Weights of a small GPT-style language model, trained from scratch on English Wikipedia.
Size: 15 layers, MLP 1280 tanh GELU, vocabulary 3179.
Architecture: LayerNorm before each block, biases, tied embeddings.
Training: 221M tokens, 6739 steps.
Each number is 50 + 10 x the weight over its row's rms, rounded and kept within 0 to 99. Layers, rows and columns count from 0. The size before them is the row's rms in percent of the matrix's.

# o: layer 12 attention output (transposed), 320x160, rms 0.134, rows 150-159, columns 0-31
# v: layer 12 attention value, 320x160, rms 0.0391, rows 151-159, columns 0-31
# q: layer 12 attention query, 320x160, rms 0.0427, rows 160-170, columns 0-31
# k: layer 12 attention key, 320x160, rms 0.0415, rows 160-169, columns 0-31
o150 125:69 53 42 37 46 44 45 62 62 52 47 55 57 37 44 57 46 55 37 52 57 44 36 44 55 40 58 44 57 51 67 49
v151 123:43 47 31 36 44 53 51 48 57 42 47 41 61 42 47 49 48 66 67 51 52 39 48 64 49 43 62 50 53 57 66 41
o151 138:47 51 65 54 60 46 36 45 53 61 35 42 52 35 60 53 66 35 34 36 50 57 69 37 33 42 40 58 38 50 49 54
v152 132:59 55 41 51 44 50 46 42 56 63 54 54 51 40 52 44 47 52 52 65 51 58 49 40 48 35 59 49 49 20 52 49
o152 138:45 39 41 55 43 59 49 53 38 42 54 43 62 60 48 57 51 64 61 56 60 55 44 55 69 50 63 43 58 30 44 54
v153 125:37 49 40 63 51 34 41 44 24 51 60 44 49 45 52 49 48 35 18 46 49 54 42 55 42 54 59 51 53 41 51 32
o153 130:43 56 49 56 34 55 61 52 54 36 36 60 80 51 60 39 42 53 51 54 47 50 44 32 70 56 36 37 45 51 52 40
v154 129:65 48 16 72 66 58 40 46 61 57 40 54 40 39 48 38 56 54 43 51 49 48 36 48 39 59 46 48 44 51 43 33
o154 135:45 53 49 63 47 29 54 49 33 28 46 58 39 56 64 52 51 47 39 42 52 36 69 74 43 72 35 51 49 49 54 61
v155 133:46 53 54 42 56 51 49 57 47 35 60 51 65 45 60 26 51 61 57 41 44 54 62 59 46 38 51 56 35 49 50 40
o155 136:56 50 52 61 41 46 42 44 54 70 46 48 47 49 36 52 60 38 51 52 58 52 62 43 43 40 46 44 59 40 55 43
v156 131:62 37 44 56 45 41 41 46 22 54 38 48 42 35 40 34 62 59 53 52 73 45 45 71 50 38 51 48 54 44 57 47
o156 138:48 70 53 40 56 31 33 60 75 59 58 59 50 49 61 58 30 53 56 46 42 36 61 58 23 52 52 59 58 64 41 58
v157 126:73 51 59 45 65 45 40 83 55 63 45 48 55 54 43 51 48 47 34 36 51 45 57 44 59 50 46 65 64 61 39 51
o157 135:46 61 60 63 56 35 45 53 40 49 46 75 46 54 45 69 47 49 37 51 34 35 47 52 56 53 67 67 51 28 58 52
v158 129:36 73 43 38 59 57 54 45 59 56 43 66 57 47 51 62 46 45 57 66 57 51 29 50 61 55 42 53 50 51 46 60
o158 136:27 36 48 32 61 63 60 54 42 61 53 35 41 39 39 45 58 71 68 31 33 37 42 54 58 51 59 47 27 55 46 54
v159 123:45 56 44 46 49 38 56 43 52 61 55 67 42 72 47 48 44 43 56 55 50 52 60 44 40 48 35 54 59 58 56 48
o159 138:40 50 48 54 60 44 42 51 48 52 48 58 53 32 56 54 47 65 62 54 44 59 53 68 67 51 43 48 69 44 60 55
q160 112:52 27 51 44 44 56 69 27 55 60 48 64 62 53 64 56 35 55 43 38 39 59 51 57 38 61 66 53 51 48 31 47
k160 103:69 45 55 56 55 33 65 52 55 42 48 50 40 48 58 49 52 48 46 43 54 52 55 46 54 39 67 65 65 58 39 44
q161 110:74 47 41 56 54 41 42 56 72 38 55 33 53 45 54 49 47 50 39 46 63 47 44 54 43 61 61 38 56 55 57 57
k161 110:48 47 56 41 49 49 59 50 67 63 59 40 44 59 54 42 54 32 43 35 54 56 55 48 63 46 60 33 59 33 47 64
q162 107:61 57 42 50 52 40 56 75 45 38 49 46 51 51 56 56 36 47 44 52 59 48 39 36 47 48 53 50 47 43 48 49
k162 108:46 44 36 55 59 77 39 62 51 55 48 52 60 49 60 55 47 48 59 49 52 49 42 44 37 35 33 44 48 44 41 60
q163 115:55 38 70 40 56 47 68 34 50 28 54 55 65 38 55 57 59 55 39 36 45 46 47 52 50 49 54 40 56 57 67 51
k163 115:42 47 54 50 45 54 47 55 63 27 53 50 72 46 69 47 51 47 67 46 43 63 44 52 50 51 61 40 54 34 64 57
q164 124:46 55 62 32 52 52 48 46 39 73 28 47 56 64 60 53 47 56 51 56 52 45 63 47 47 53 59 48 56 48 47 51
k164 101:68 41 52 61 39 30 68 56 47 45 47 41 40 52 64 51 46 54 61 59 56 60 45 54 43 40 55 53 58 69 52 48
q165 112:33 47 54 41 29 64 65 69 50 56 40 50 44 39 52 47 38 57 61 52 56 42 53 44 53 50 50 63 72 42 46 67
k165 120:49 44 65 57 30 53 62 53 65 57 50 34 54 44 38 55 44 41 49 46 52 48 52 51 62 45 54 54 53 53 50 56
q166 112:53 62 49 52 36 63 57 61 46 50 51 48 50 27 44 54 52 68 57 64 52 39 43 54 45 45 46 45 40 77 55 47
k166 115:45 52 54 50 44 57 45 53 45 52 52 56 62 43 51 50 37 52 53 61 58 49 53 47 28 49 39 53 27 51 51 37
q167 117:48 46 49 59 46 43 53 63 32 67 39 57 55 40 62 53 49 45 48 17 49 56 58 42 37 47 40 41 66 54 38 38
k167 123:51 49 46 23 47 57 48 41 30 55 48 56 58 49 70 41 47 40 56 50 56 42 50 45 51 60 41 32 53 45 47 38
q168 120:61 48 35 35 52 55 53 58 64 68 45 46 71 48 44 35 50 58 50 45 70 45 57 48 63 25 49 53 57 52 57 66
k168 122:57 71 36 25 45 53 41 63 44 60 68 57 64 48 44 50 46 60 55 64 55 46 51 40 49 53 63 27 55 40 64 50
q169 113:47 64 49 40 49 54 37 54 60 50 50 46 61 45 44 27 53 52 31 47 46 40 50 45 60 47 53 51 60 60 41 55
k169 118:32 53 63 47 51 47 52 59 57 47 56 53 36 37 37 25 45 52 48 78 51 48 52 49 50 53 46 48 54 61 60 55
q170 123:31 39 56 57 47 43 57 36 57 52 35 44 56 57 40 49 45 73 51 50 59 55 47 47 59 48 65 63 51 51 64 56